{
  "rope_base": 10000.0,
  "optimizer": "adamw",
  "schedule": "wsd"
}
Each number is 128 + 32 x the weight over its row's rms, rounded and kept within 0 to 255. Layers, rows and columns count from 0. Numbers have three digits each. The size before them is the row's rms in percent of the matrix's.

# layer 2 MLP down (transposed), 1728x640, rms 0.0416, rows 185-296, columns 80-119
103:100116115120128139118091159091105183098131154140126109179137104152144094189065113122192159103175155148100091098111183124
103:108122115097123130177138165096129164153140131161127082120122034161160128113090180143141069125137098151176151059133083143
096:087154178146153139191119110143066087093110095185105133126174179131112169094113162129168141058081185178119139085122179116
111:144155053152142130131137076144129119172135162101201171159088149150141118160164152116122138098135094102127148131111114106
105:091141094116089101108127145109112111145191118095124198132119185137113126118176073074121107137090135151131166104149183148
090:119138055141101167132096148123116069150149117179103105144148235154120134110141126136235086141097145156125098015117142158
106:141131075116098105121104113144083135128160135135097119141131097186163153124141165150095102108116067157151122172148147096
098:140117174100120066148087091110125155133189106117125153149111146133091108149163174126094138168144107179126112128150112103
096:116165135102097145138131105128141091155111116114137134169134169080139141102095133112131137171103097076125110125089111163
093:169191088147129088104155111171084130133102162131186150119135085151199158139127114156024134173074148209085163098139190162
109:134175108111145124213120069135144149142097092143140133129104108085150087088126080116114151095130092130109094081095153138
110:104162120150094155097138143090107123119123122143120125149130131136142097101179200099134108135139102127156135113111077130
104:109121076030128103119049114102117119153106174092114142133138132121150149092091169114140103166124125121186129115115097140
102:117141129166114112143102062111156079124113122107110180106148141145112147132113136178169100172136088161174140101112134124
097:085134142127164104156118125156163083153121110156134170141093157083129143119152153112102118139057149115079132120105193167
102:145177152132049142153077131101103132111158069091158141050102204181125103144101082106166131126165136130069162136146067085
107:095156085106164156110103130151163207133183135137164157132194091154125196146139140115083152141146191060077170111104110128
107:161144067073112137117153160125131159092088134081075121124145123147156177159120193156140136122106093144148114071153144144
096:161171120157113105115157091121101102081114082108102131145132096111143095115135081114104161153156095125098133095150155137
102:129045081095101067115159108152179096157172104131115100116119127121135124167142099093143073135098136029045169098113133076
100:139133144102154135118066133143144115109079087096058103114183124134142080158111110104159160123135140153082103108112092140
108:128099118093134102083105099080146147112106108122139117160129182077032176187121141112194104138136130128078111115165136140
102:100105158122144069140109104114188163173105114089168131140122130132163078163080144101155163070127161123163092121147109130
085:124176145140143151184112092088122086175059141153142108113131164092140059148118155142112137159131095125127146122136127113
111:132078133188152119146143134156158125168121133126162158148122100132092176114108082157136146121172090102087123086120116128
099:159074105104133114092128158097094150071203107107128117110097110131157089091090084110189117109105189080100150157089147110
105:138146087150117128113111118118117093124109177161103151132132110112104229148143155191122127148169138102084169088162155104
096:097118136120112060083107146108080062140113115130102137097105118125116105163210104185159124140188168128071088155169108089
099:121149085142111142098128060127087133156109101113145126144136114075118080119194112105096088034123139125147123159144075125
103:131204160165104124111115087160152094116132072136161143113125133145148130113131127150108125203113141192132100178127114131
098:124124148083165136129164116153148146172102147101110088104123153109093075165138153090112076131085128129142110116127162129
096:182140117120115099131102137138137086111135087115149129090103118161138126117134110196145078124138148163129163164088116128
105:090126173138098152090174119131129146106107151094153085160103101158105154092118171138112200119063123119077138140175175116
099:119161129093154180062114097147112127128147059127154187102190104149128135104152161148142105080143126084076124099112160120
117:047108073147185135099110099149114176108126144167032167168175114076149134169124154072104058147127149177070072160112162147
087:108090091083099155101099099162139144155156063108185114168160119105145120118160118138152136159141202090159118120129116112
096:162153112099140137137161172197107127104113134137133141120171081146137118129136105106159131145154143053138131159108126132
102:108156114129099149097232148165125075118156116143125130077132120110131154158213140128101102140170086143118140163130079188
099:113157100093133117155115114181126159132139126154217103088138097080061127157136174122157117183148115141106087136159171191
105:123148116112117123115171127113159194189193106100207119145110133122124145165070151163104145155107088176122132142108152150
100:169089146177134123095119149082106197156113158161131162137145152169123115090151138086123117117172166070123081157142077127
098:138060096133098180138141088143098174113093195115118077117192132127146189087129115094092115079110138210090163074025117169
097:162123142122145128116104156092077093156113094129136080107130133081131064158124150137157132118117080102155095124116076168
098:079155137136099142109144096063160131125084114124172178099141156117089107068168161138119096189083146130079115103129139115
100:096114131150110123168134143137145097134096123190107171096181137160060146091078097170109149142175125151128110139131103099
111:110115142168130103078192098078145142151099176123115149158155148089142105165151108102128130173132126113138194107107128136
102:094084145124080150139078139100123073157127130160173125116127116118146102153077155144149112146141104114170145128060173140
094:118095205107149086124163146137118169141132118107118120096137182085076124165175191118097120129133132138100106101142104147
105:138151150138139140090118138132141107150106109126055145139173182152135135138154132116114091110120140129135106168162104127
108:131123110100128109176119162132140167142148120167222077117124152161086117100126127173094127165098144143159087167104146133
107:144132122119098119131135110109155123148110123218079100108149144074112153167110130117195134134137091132151111138121159145
101:152127143167108104079129134112139153058142151072070153126165130113133116094121157124115126132176095103106158226171081113
108:144065119081132115099129131101123163096133205116135144165098070146151159078159098131129152123161112192179081071093132095
103:101119136162150111114173114123127066128135166154156090096157118091096109120122160070129134119147128096091107141122155151
095:155090135129148186086142107126145082100168102080137120183143160149105097126137093117124097121065111128137122116112117117
099:152114137127131150139093099118140121080131112098135158075113150160126099116124089120076172111114103132105141064166142163
096:094084180090125098123155165123156127109088150076099122137154119150153136181113169160148141130114100124108106098129116144
104:165134096091129128109121142117123118197151184092119097166100112169167092123137103185132168123191072134155143163163105159
103:149157127090169129181123172146129128120075147132114113166130122132094137144157086147124157208130152207100126085127177163
087:160106098095151134129130138120112135141128115112121144132116120147156163127124150107127142135135109118141202096110116152
104:132128085138159143140040117174122165124126108077150105131075145063121169173132104197088096093082136104134130108133135117
100:122114164114113103131099096130102173102148230119103155113131142110068109112125145135060147137080099179159109080128136120
100:092083160165194156140063117137141053065159144110127167179105091140094103119129097161164095129100131116104146086140149127
083:116140151135113109105112155171142123148108118117106135130089124104189116144125088136128129115143128147108091130090136136
083:145100101153115105105111144122116146120119109152159132149114152149096081120141166114192128178124151111159048147088163135
105:059066163189170102126172090138140129090141135152148093123110127123159147088139110132124113156096140170112128137099101103
093:095145106179119106081096133182158121170106143141103112141173121074149167131164135116132094131144108144166155186121135130
104:090184089202179133120125144203150128133163143112163125185123107142124189089117149114117151108166098108089218120130148165
101:175109134181153137038136168089128093079115143165133092105094152114141117108116177122128084186125111188150122167148176150
108:185111112148141170112135090099092108133165110111137130128124103127144111081117097068155131110136072085133100082090117135
110:127122092048106208150096156115109119068162118139112105094131127119170132086145114148108105150133117102167175149051115125
103:104193174124107146129153079177170090123155152115113103132166087103147135101167078174172154089130178144128154149129104144
110:115185109149127122134162200132155150131131125145135099113131147143112129090135137173136084111078084115177088129120115134
102:190124120122096084158129086118141176163112183103141092164090132104142081111217145128114122076087125179133097212149122101
108:155135103089114155169206143078144122218127147157202152152106159204088142135113142134166182067165078109185108091176165127
094:142130133111095108107136124150103105113174120136097130185124120212116107104119148145156153094153113102123107124148130179
100:127107101165123102120123137136173074181090123144104133084127116124114216127132065120128072085127114134149150115125153154
105:134138145108125201127102131117101122138130115190169137062097113131049062151067155118184175110127237115160170091131148160
095:194155123080099058148146123072140090136094136153118083136138066128138169142123079143143130065112084113205088163101093104
104:100158121131124112069140156121146142193152105155115151143140167156120158144131116161121170138131115131110130150109117091
096:148099138139147108197142166128111072148112080146149110105115079125109108095066072086108062075106125127124111141183126153
110:121086116111148103134152125155169102123167117110159126175178163075134085105117160039100131149112169167157151061149155078
097:159095165139086139121185174108157133144139112069134082152162178113116095114138116113157143112143142126079130125069137115
099:132123139199119142121091153105065140174118106173133113102119101164126143078158106090174129132141085149158088146103127135
102:142112171101127130125153095112100149123115082136126138110116163110130167132172108142104185139140145167165108156151096169
100:101108139150126146154131128136139177096161110146143132122118154124158128144156176142130140140149172138146155181180099099
102:123176111132129113103150118115142137131114072156090160125105172136094096116087139141131170191170092109147144071115144067
092:086127173105135119095148135131179074124128098121161123100172102158169100121133112125166123166152164129103148160105100124
092:100135107105111085155132159127215117135186080142129128144037059130154084068152126155084159102131053079143120165113187169
099:153176143096169121152155138116185090160176112121108155115151109187138160211122124111109156118087189052090179098124111114
102:097099155176176125072131169138166137128119107140070164068121161118145135097078142115135189151159152120149102090085125175
092:124164167164121131118089164045180123148103087159073116098113135209132089166198109192127075091118187164123144094113121180
094:120110114202087149157143093145152127099141108113114125100102170112129109150174141112096082111135144126132155137114172149
103:162080128117132146071169150133131119090065125086088130055155143114174116085078237133105158084101088065118149201074106141
101:119140078081106113130095095149114130113082134164098118137084182124121084145135129222094137160144125105163128100123161173
111:186106082114132117088143138132088155062115089159121144126125158133155137179108095129077123168119088167160153103100129104
104:141134149193096155101090105041151085134127127115125164058059141115115100094113146160119171207137186112138129101215107123
101:134155137132101114063191106139111079089108086127149113118077124089135092133099121121125110089103164134164106135175167131
097:154174132122114096156153119131135163097171101150114118086088146143194131143172087111129116133133097151100096177134082124
096:130120169171088130175105055145122122148078131146147117128145122143096137114138094110146083139147050067157074138092079116
105:119114152134097128055141222103112132138125139110070085104145130121173145164163148133070128130211137158121147157102105188
110:140164104166137133143165154151103139194108128085117174131145179151145143176100141065085152126101111124144139086076159113
092:146139083180142151167125129105142114109132078130156109095094156102139106083126142131184148082150093112155150119139140125
101:084144135168121111063167123118184151103146139091111152130136174101149168137152158105184099119155145146104137107169115109
093:089065106095124124126141166092178128120086078131116148138057083102168085184052150081118102139101142154145094080143154175
081:127130150129128127131115145144127095120116133125110135130125096111133153130116128136111150141125119126127150137126137130
084:141131138172136154112108147165134114101107155138114117149108144123128166122148196148163108146111146113132139145107125090
107:079190100101115142117097128106083112076116134141116129140114140134155136080114127188137051134136108187175127103147110118
104:139142138097125130124144165125121157135164163133140074071159116096092137137132144106112126131072100138104103100120121126
102:124135131140112131159120155142146104141120076132140110139102120127120128141105128112099111135092107188172128147104134103
096:154177094122125127153116148196105150144122178121151084122118092099145164128079154122124130132136082157158170136130106115
092:128140115131114135133133090112148199115139166133127131132121143156150097136129111136124135074128134137106101171134153164
# layer 2 MLP gate, 1728x640, rms 0.0456, rows 186-296, columns 80-119
097:069147110188090147071104195086100137060129126134153179117099142166144100130151120155144140097136129140108159115100100096
092:131150076154154121170141058148118086129131184136133091154183152131123103104143137121105123108063179190126176139131140181
108:093061125100114130098143107113092092083199104097190178089113056124161121123145101162103132154142097112133135156094133053
103:173145119104147126182129139175143114138087150118158104188136137126104128132101166134181087133142124147123145147153117120
105:084105205150099070179111134154118146123115127084163176121114134098144099221134087112131126118152117128126138196092103119
102:083069129100128133121140160178090113124119107157133141135108054023077184116136133086097153174119149089131126106070088103
105:150127156091112137071142122145084143087167129119176130143096081147129146134145071114180127130112187078174174171183154121
101:117141117109117162157124139133118167086181076087177109123182096163147064161104116123162154139168107143121122150081086055
094:151186121072194118114089164081184153137114162086148148181132123115148108067202126077144153151146102131074176123118146132
100:095127143126158186167117200136110185124082160141133101144128126117092077108155089131100105115082094109116066086122186093
100:107176171065135125111108116152168147128102145089186121103109081126170090157144127115100138150171133137042122165081116077
101:102063129142123184045064156072159168150148131150159147115130053148116126116117220191136114147122073094146166126156130115
100:142102095090133161108101108179139105142189106135152088183102064165128124098138135098147115196170176106103144123100149069
098:077071128087120151109075142156166117149191152099123145114131123103132164068130122083130126099188130151129096170128125125
094:188146121120110158142075119139137101123132102140155107108126146187156112144119086168098148103158156124164110128128115141
105:109091125086172126100147162137126168155111133098161095143102098108066143116117079059089147144119140087142132116133124100
102:103071115125157125103158118108114094105120096126175141110107040095150120108149093167148087134154152200176114073154158155
097:119187136105123172072108110103099114087097132090141127170146106121117138083116122139137101102173148141102120126117152148
100:081118145111029161100058058102122098094099125128156147115088118092130114115185060157169161120082140113216116151158151128
103:133174119120110145033125081074074148119084125160124186128126153170133125128117126130117170164073189133140114115114132094
103:127154150141155186116091118146156089083149167126122150170146150123152147150123125173146099124193118112092179115122170143
093:146156139138141144117100112095163102171146054173145140126114155083138120147090091130150159094112122089121138126152068176
097:108098115132086122126154118159134134089120078082138163126105150110098063144154098147158121147151176160121119134106100128
101:128102160127114131138155141136174173153134173170156085128135072159113083112092085167128139111077126119144102080069129107
095:140136126151100124086080098153137130107122173186117116120111149093156119078087126186113170142142147112182090083149141181
102:167104098067107117153108174133180155146181088136135137078139155159124131131100117068109123131141076153172103124108147085
093:088147190149109099119129059176153125104152165111166208125098159140112120131167143145117036113164145160183162157109137142
103:069127176108134122055118090151092136115128151151175194138111154124088171143107111115107183151139105076123092117131134134
104:112168114145157142160132126144089088062128083120153120111128135112149122128150098056171117161118182102132137138132120155
105:123185148155113146044080133146125152091199133145127085112193138138166140141130058134156136170105151178153178166084104105
096:155112208101148134075107084134094142135105170135140147108140081110161125102143081146123151155146125119117131097141148109
102:153122138119130107150133121186132086131167103121145157120161174057129166138085178104121113062095142140151109096110114182
106:147092183116143138105101192168142150133149192116151130157125123097112147126120083135163137134144129110171149143064081152
113:139132170091188137125136172171146138094112092116167102105079104090143114123093118103067169153118127092151138116119091108
097:089071118072087173124117098155097102179159133049174117118119119150113129121078128173132110138170176062132137123114126095
094:130140172127142156165095151127134076119175129085169146082150120175138110144173112134171079084148130063237148141155167089
097:121141135099091179083133094136129122142208127096138114062148047165130155119112123104150094130138177116176100086155119122
103:071116133097114126133106126121116163131199130112149218106155074064153132094111132103115166146134115101092112192090124133
099:142137101119130096127184184201081145099187127125106117115084111072107157170116099118131124178188068104104128110140132078
096:123114091090096169056150086173080097100128141114140151118112110176169114166100134124178173134147171169113134129134153121
093:093167141118109121083106083104106113099071141094127165082039090187108113096110148091151161135152113113096130137166189137
094:095165066116141129152130135153133142173147137124087122180143191142134134027130098129174192189097075064106151123152146133
091:125130134099151146087112098064118206119075119144118152114129124130130057118152134103106165141092134160123113139039097156
090:058086153094142102144145087143106113096160164115148167128142116090126126060064111160164186120134136054131161074144157106
100:079112137079140227139089158165117116134075167128150099069113089171124121170095125063174101156133099117103124138137117137
105:150136134106083139133129106109061113125064156141158151095121122082127131119073157149139117215096163113194149100073081145
088:134106177114136128081133112115168083153115072134125147132100144111120143158107094159110125134142142100211111091170110172
104:095139134159119157139154136149122120161093125164191167106091109121130143132122117126129189178139098097124139125123159087
101:140114139102143105085104091138145086112127133074144153101119073142149140109049089150153135136158112095102118105159115033
103:085126108163157177131090145154106096083182119094102145144144133147218137078116135071175127119096088137130106092167103133
102:122130183114113118138124119138089188156200148079130156099100143133110098132138068153164137096119121093101151127150104175
098:164087120128156127097086170100157100115133070128142134141170098184149080119129103126148144145112187177165099147137107136
096:113140099089109158115125141159104134166115206103149099119107134033120134100135153154134146122154057078103143149160145129
104:108147112164134130129138179164107134117116114124160101107123169159200109106076102101106141140128124146118152137092188116
101:116163159193087185097096104155134178017147138129125096121115184141166161076117177105120083120138141137113140159151156169
109:113119138077107179102109099118099141064086138135140149090065108130181087140049131094145143209108183140144090164119083175
093:149127169099172075146154098151117110076146136114126090076131078141166093115145149095151097132107180155117114130082101101
100:150102127119149155155079087115099126135189145175131139126158125099092165109137100165078100137152139174134106056122129154
096:067141135171097106077104092104148126105119108118105147102167142138136127119145087165164131102088132106127074082176128168
099:179081089090143168170156109143069162169142143170164130115126087091078098196123095155082153103123097066147166112144110128
104:133100154120086144157129078129153118095108200099137142125091150073103104165144141113133219104119154150148138089085088115
099:095129113101145114167102130135162084131130092114128094129130166131103127108114178203157056161136171137120124102148148166
094:147099107159178151116167113085138144114156135152129127123158103121096108082120125085171140133136143118153135120117164122
084:068072150099131125104149143146109137125111090105205137148140127166109099149140123136147126164139127103132049129110138192
105:157095177151143101125158111132183106100112090143140176155109091070130142128163129134137184139110131154101128153121086083
098:081044185093135111152170077141112165160122119140150134105095099111114088143130207093103057127097156124098092055172132159
096:154125148118145162098158152191116130085173116111180109112144086135189163153097107037109126167148187137101139146090146111
105:104098183093121138070120050157112186097142141107192127127120083064131093145114143169124158164091156144144196112099134094
113:117110112123094166104138124133147103119126158151168105070118133110122151114143053134107139146104116102174142144122157153
102:129138158086148153138040132141100111081146112134159189118065105208135107161141098172124141116093166092104173083068117124
094:121112092096093101105103153135156096102148062119136117083140126139111115136142136149188141140144125130098144120087093101
104:069105181117074181090121108153124106123147115123161172113109129202151084078137102110155129155136149089129114148070150200
100:124112115135156157135097134103126113148154137155153128120105151162129235079094078133099129151057125083138128141157087131
104:105171152077171158152157094103124187110102122136167139093140131091095125116169150136164165069139109117140146160142119071
091:129118145075155135130119167120139111173103090105102159134109095124168104115100182147099136160109121130108086158053028068
098:134096139095121143164134129118148116151106098117162074128093127109117055141072121050151127091123109129161095108141122112
098:129099165074146146170135063150095153104117158154142161120068098130108050145083107133120111094165165078138109110144069154
091:116141095129126147119114157137134218119180034154120115101159160075132116168128107123148166123136156133150130043131153154
105:154136095127133148131099170174123055091128100078167141117128126142131172103174108112119095141145107142129151155166100165
106:099122088114090182083097134097113130147224124126132133142138101158084136109210159118112138120129126189109138098112145125
103:085132162082157158182119176169166092086141146159162140116085131093120112162123092107109111091134112129115098126155107138
104:158147129088124084134212165122158094116108120118171204161111090126139173124131143104124139100096093202139053152150121119
099:092187095122143159120168133177129161121162080114154159127153096128129113133102090116159100132162191110079080127132139105
106:065133161100112162167097179170129126069134155120141102162134150130174080111107142066117176142150125163135076092142140146
103:179130172062123128092137135180128102140082164177145099101142122115156145117069093111153146179116168099065098048085123134
094:160158092085151130113128159133156089113099132171133099110142133192077121150099104070141094154088140154154148151147132159
092:054112148118153209129089134158094154105160091119173184158109143161143104121140093092125111114150127109095165179164179120
100:124144118127147175090116188150052114111112091125131141143086130135125142057120110098098172177054157154096158136100126067
093:134078121076182131148117104129168136111171139137126052160053116164123116132118063063138130114149158126138110102077124082
103:181123173142110156112100116116109109070165100115167151113153169159143114172133122127113171059106158103122102104117128134
096:139178108105117172100152135160099170117114132117140113103146118043171128117107118107143121122163185127155081088120146120
098:181163073041117106036151164098180109126100109109146097177119093159141129131065115154186134103085139089119140174125137118
096:115105165141130164151041093215112118176173128140160142133112094120095164126122141115104151123155149094089159104199118121
093:121148096154129136162116146154104171090167100124104152120126161097147179156106130103163110177141117126137146107097154137
108:105136145144040155142109119177077079105074174136131149086122144101141150164084145109084127118145112173168151072120115180
102:129136181060115151133142144127177123062087093111129091169148140130157142159107142150129124197089164142107152153078067104
106:144083169082133202133140153167116141082134122188136093099112136154123153090148086122141085125140192157168142132145129187
100:113095137097181176100137187126103138117169191135152142137087107171159174092106089129143125136111108122109093090086103108
095:122116124108125123112148049048132090099131131146147134169048142155135132153140117149108179146068205173158119095034103147
102:132107133115126127132144122154126085152148115139155113085123044128106125106046101144126086115139186132160108147129171172
108:127146111062099159159100140146145061121107056127177117196074112123170146125104121129110186153153131125142090141143100128
091:137200161139107144160088047106147136116078142114099114143151188152112097112145153158155093150128144122156156103178072072
107:078123132112077139146126102165106107128095146155172135112116145076199138113159164173122161127093117199085172170095114128
094:120141123128146166099134177161167125094183158149140089108167208083170204112124101122108126144165078125106167153110153122
085:137113119123169107120137128121109122124091086072120141101143144154130076103173081097205126152129103140133135128154126124
093:121189121113058141159152105062155122141112100116132136124107098117136162183134123119122174137136144134112144176127129151
106:073114155168107197130143135221120110114144133139145130152085087112169142111116038077113133166088103092137119113055115112
098:116173158149101132107108151081115130120123130133153138119156125075174129105125151085106113176110235171140067148102112123
106:122051155114148150131142179132177139144102142134140079123119069099117199140139180134096109140109116144103123119163154132
104:163120163089146147131104125125138172163110164116127105150089110090096095099089171104096154144103136129137112113076085104
099:183156129138084081161146066165146139145143085128159093092186140128067151146127112100129099151145097114127109097171076145
# layer 2 MLP up, 1728x640, rms 0.0431, rows 186-296, columns 80-119
102:117121046129139143080103141110121135152166124082141106200145203093164137144120155178110088168136224103128127117133052152
095:112176117140116101157094153107112098145156114106144098125103125125116145089084181158139102192129054063050144105175167182
108:105172198128172194168109087136128099167141165152137110141144146137104121163134103178135131149129143137144107155127118095
103:166151112126183120177111187156148114155138136094131052120138149079113093126138166098109072135168130128115082085141134127
088:096143148166137116146093156085123088125124116122144108140141170153145107134117116161123110135125141130071092069154095173
102:171152090140183106182121149143099165153125110123114111156176130151173145155114125119107140101100109127095073093167171122
096:091136147108113131138118080094137159128095073123139110121156133153084137207147140128107147130159119200102072141123073144
100:142093084073114151168118109088145158119152119144139108121144085123151062158056080170112114167158153094157182090127088115
090:183107133096119038119148108095136110138116098113087102084128076112125130160083086175143156200143158156096140167117163134
104:175121111141138130142167116087162153109103072102141138127133127125135155107123150127147112142150219120184118146105149101
101:143179179119089141137133127107105102151048145119131083116172106108158070137118122146110136118126127183124139113124088110
100:136096104181051083147111114155119115133141192147106141130191176119135131106132178118094144107131117123109085186145156106
099:188081132136129119048106086085118079151162135143130202111162116134108134075140140132108069170112075145099117092118088139
097:107098107151063109065092097105097103134189141135150181159133176123117110085125137108113156143106148069128102162137091135
095:123146137107107147107123155144125152139109130053126128123122138167109109128120185102138140156118143082101156144150108082
103:126129145123165156101070127074107115101110117120145104102130113172101080140152157146124167166120088132129101105080141093
100:108130059135142154094103153134129122126153118149121087155110180109077142157149122134160130148118101132141171111143108153
101:112139110108092118180104048083112109119087124146152156103123110101105139125137077133132129092209133136149111149121128148
092:145073085131084107160091080092145114101123131151144142104117140103119134104124042082109081142114149094130187087108114123
098:122117099150132153126117103153113185120131124130090158115086165084119152152097135105112172137148189162159165111112098138
102:108089091149129160198111111119115148131197144152124129145175140101111129142150104076163120088168113179110119145208185100
094:196151128081212096179113163150118145140142137083135077071079191113125224169122127117079174137157061109104158096097097120
099:089084139139137095108134179120099113054108147064140088153130115178124166118099059127128103135116168156147145118126145146
103:116156123119127107224089117170155177145117202115176131119097101182117159114098111118124096134151124120089138129135104120
099:112157113182075127157107111119126162125092137151119149153177124168119130102089117184079145122137107110130159127168120134
099:128103108162161121083134143083072135168171035132109101145135122084144116139119098115184147171088078068168116137105118145
095:129165140174156170163090087086155057098158151101088156130169136137146174091166139140138134108108188153160187180156166118
092:180136114110169139154140178148136170146146123137143082102117114126175053092150109146177144060132170159123111145130091093
100:117170145132107091154132090121168111138153114167145179148099082175111120115151124147100167137077106131138133163069148092
105:105212106114193196141162203126130082102150120106131156123145148098145150188059162152112150135128129235151129109143155200
096:187159125100137081207135173098145073079112113143103067133088129167105079118131130151108160091090157114122134164119162111
103:182106162101186185157148059091134089115122126119119147123102126095139165097093149116162208141152138090147116143109147153
104:133129100139175165084120150165122078097135126129111108084128078160162137134177158101108174139117050095049158122162135162
111:141136070099157143085120151151093144142096143167113065131210143039128133154080169107113081087126179173154057166143147119
099:171152142130163146097118139130136137063110100158126163152100091103138130151142119047117148119091152186150122165141158135
096:115136087102160137149156115178135163107130112166103171169076141100141116144054125073140150215152169129105103106082139154
099:101064153166061127155113119102127062118166163149105125100183133172114109165168165157133124152106127172141087116132091091
098:142080125160133163117105133102203146183133148166141162153124107160121147129134129129135109132189182137129148102115130122
103:169124174141110127181116121139162145122080084143088165110105151109114101099173135189158168109102148107137184168097154124
089:115127092121109148086141168110162166150135184144130131130162136150096130064138125150130094129222117080093108121110068126
093:243152119101133102123202159143155096170158129128110089099145146149152151105152096117109141120090128137142093164139133156
096:127179117162100111131142122135155125144117076144122191113159142169073105069097108113198122114131130180094125143115170094
095:100134087154134171154119142154122172081170130157203125186107104106141149117108112149130041097128102092099094143200131125
095:133102141131166108182160042200140168145107160122132127174111093122129076119138128044142121129117215161132109147103091068
103:085170137156103144090120135085143145193159173149128184168124151130155137117160139135126117173145100153110171091100111163
103:135139107132097101108101079127169177131103073127106119208193159155103109112101085076116131104197123146138080088141156159
093:195170074089066188108148121101143133115157129146175186126198099156206141094126137135130139147097126169104128176092144152
100:113151128142061125129159090156111133151095103188081124116233147134138082150110068152169101115143066139146130188182112114
099:137143091079130155124120175147036222130144109147155097130156143120113125138146186182109097190101134171123114194106122154
106:142130128148092169111149094138131098130152129077114113173160187096140149082131171059166070085083122155098127191165147133
101:131147090133091196111125048141099088130129146063126133147130072099139102125177046188161122183131136158150137212130086107
101:168058119040130108126132070115144131105125126111079127135081125105142161123113155149174092091148098164159122085088103157
096:132112135154197113107122136107108157149139097161170164133103088153121092101153147141145153192137126132098112112114128122
103:175111147089146168058134127065114118092117113141131151133175122152090109101179146151155128141086127167115067192093106104
097:109119139100112063143106063120099137166125108135163176097120109114116122174079163178081169130083142130198152077156123163
101:102106173080114151108105076151131075114099136164104174123138133137203084136106136132159231100132176165125121094091133129
099:131159113109127134126163088072130042153171125088109134084136110160146133167118063170196139156136079153119214114114161168
098:144131135099151086112117151051115124157156142121151144117129117163131073098152091144138070125097110127146115126168104140
092:008144114141075116106143130167147100127074109189115181152148129094139144113118111158131131144099130152187064141152127154
101:158119112115125126126087174152091085133105120146116159097100143052115113174071172155075082096078090105091104115100093120
097:075156122142125144068101165142106146161171158158167163158139119143139134091121077160159103182126117064203153135166125113
099:151110121130148083191083170112152197121193184148103156157105098090130109129119118085143124133208162105110117104136137101
095:134086087148163146153165076124115127124108136122141112112132065090143111102147158182180127118102133145127167120164129095
093:158186152136147183127079111136154148099124213128148154083122142082148111134106126096106207118104115159113155149099143104
100:081087132170154090126161139113144100147148159142131160162103093118181136112130132155134170128133125143089108068114101106
094:135105160142117084138124130156143175184089135128105119138130119054132144108175193085101094134103017159130139096158183141
100:163121167117166162146060156131156142101135179136136123178165149160140178107166131106157139166140083122123194171104120151
098:169128062123101120073125168098089051120098096164108110113105178119129117106082138180156155129130086137121171144100089099
109:170121102136095120101108124130125125150168167127163110140076131083157129095169119124171142086144124108158105130137152127
102:154151112126133142149065136083116143120202143166132122121102108136181112145201115244089132132153074094104167151097174092
099:075174149063134130140097114175136104156116135086135138085189088147121132138135141139211107097218140087104205142147084132
104:158208111110120163170141182155158114144116083121128111104183131144137094152099066092149153171120129116132108163159082148
102:094190119107177094104118117113114106155181170107150222139102184072153198090159195167167140197123107124153125160180153131
102:173090141152131101119143105148173142096173110091100140118115120127115166140143113146169130090118185148143136140147159147
091:139110125184133093112179115111140118139075156174143151087146165096142109174152183093180139141143133101159147165112121109
099:100150149112151130098152161144098068085093156118128116170112165185168117092163107136101172121110122105138115142183127199
099:143140176142135167041091148089159096139113088126179104077121112126166138103138192083137145129187132106136152171142108139
093:119150108141145097104052146147120111102121151223126124030143159107094149125207110154128142120160152171090199136118155150
104:154099133138131120083147096119123132130173141119092096155131178100139086106148118176198110115140146152119255134155145172
099:154102132127114094133110201097094071191124135106149129113090085195094130106167191114112120127073081151101134127117119062
103:127101200091112064098153097138110088164138110110129154124151132190144109140173136123136170113119172142157107073097144108
106:142094120111186172091141124135152106143153169140108089106160152135157093121125118175109172108139118101131103126156172124
103:112122118135161150090135099088171111154093156115122128160107126130161103159154159123140171177154063130071185098131142113
104:185123151120103126124092159137142133191118087154163174134133075161105089107153137117150161139184146130148157141109170092
102:135154140153105154095166123098102127143039141149124171112142162137109179111131172107115177125095182165110149120073121127
098:134066122153155140153104177147135174148148140137138109186115104120152182138152122062146182101086117108144129090161129126
096:180133120099117063128118048093135129107112116121111092151095154186143069147125127127168145142150223054147131107117096124
098:127168072168092182096134123107188143197171135123094146184133202117162132133134133089118151134084132167101161061103105101
096:093124087145083103067112146061101107069141064113126126139095169132084074174078149113153163150170172106184170066191139082
099:192136182090158066117088091125145074155178158128104132130138131153168126186091149144169171113150090132137177078116139134
098:130199121122126163065140119079097121140098139124104126069145126093118111131151157116133099096074217162142138066118077116
097:131102143101116102041160141103136093101101118155140099160114078094148117082082121135182155148079081121210089121117146153
097:192166129153127136106161062108110127105103142105126128131160112100146062159166159142148151143123093125129132187107114149
099:184121093169109103113187183131123104168159136148129110133177116144101137076117105120118146092115123111102071133110100106
105:088104120141142122139140139066069165132180153161130109174077145088120109102112130109120149150097120076178137142095152147
099:168134143153158167127140173116099151110094146139126141124121114122134132119064151150071092092131155093145122120150092119
106:185099136036106148031150058135098144112116117110155118170140085085114054087084078185139130134054153138183095085093071131
098:118174161125119162213145156108156106187169101164127156103083161106166122159148125116113117140157120116130051135154119147
095:128098109108128069148131134103131067161101081150087156118080178154113110110138091112156140151126067054108102127155128154
106:192112096178137118093162163125099131149086116093077115103139117048138126144124143089121118144149153168100134127101089163
105:160103077131140081127116176093143112116179137141136092159125137111160099148182129090069131161112158152150127107084149109
097:113093140142138170107148153145146106134163100112129058139081048092209187113116089180051160137135144151116096156127209089
108:082111135181140087093101133121140107113100141155094069130089149114143188164188200143117102151111147155162097206106110166
095:199097081088134167144157113100116124132112134093149102120168137109140187123129133152118144095085095142098158211186110156
085:142082146119173150161156087144106131163125117112136148109147166141132078106173105085211078146132157148131135101173122146
094:081102135079097111148157093139168181116143076145129137114115084165151119159087069133086145111147144154127070128111113152
104:156156099136150126119138203114099106159107202167109109126121145152103101103138177193144087163144105206110124125114194110
097:108083093166117112163141192169166123121144153101158102127098043065112158097145149150127143103101111130106096160116084120
102:103023126105115152087136087130132106150175127116131165155132105174142104147126149118184166145111202077132124101140115133
100:193054140134085093121148103060119148125084088082145091106119106128164082148185100174129105149074109135122107119108169087
096:062103149076157144145153167122101120114122117093166157159093120099083126115115122114155116153111115124106135103176131107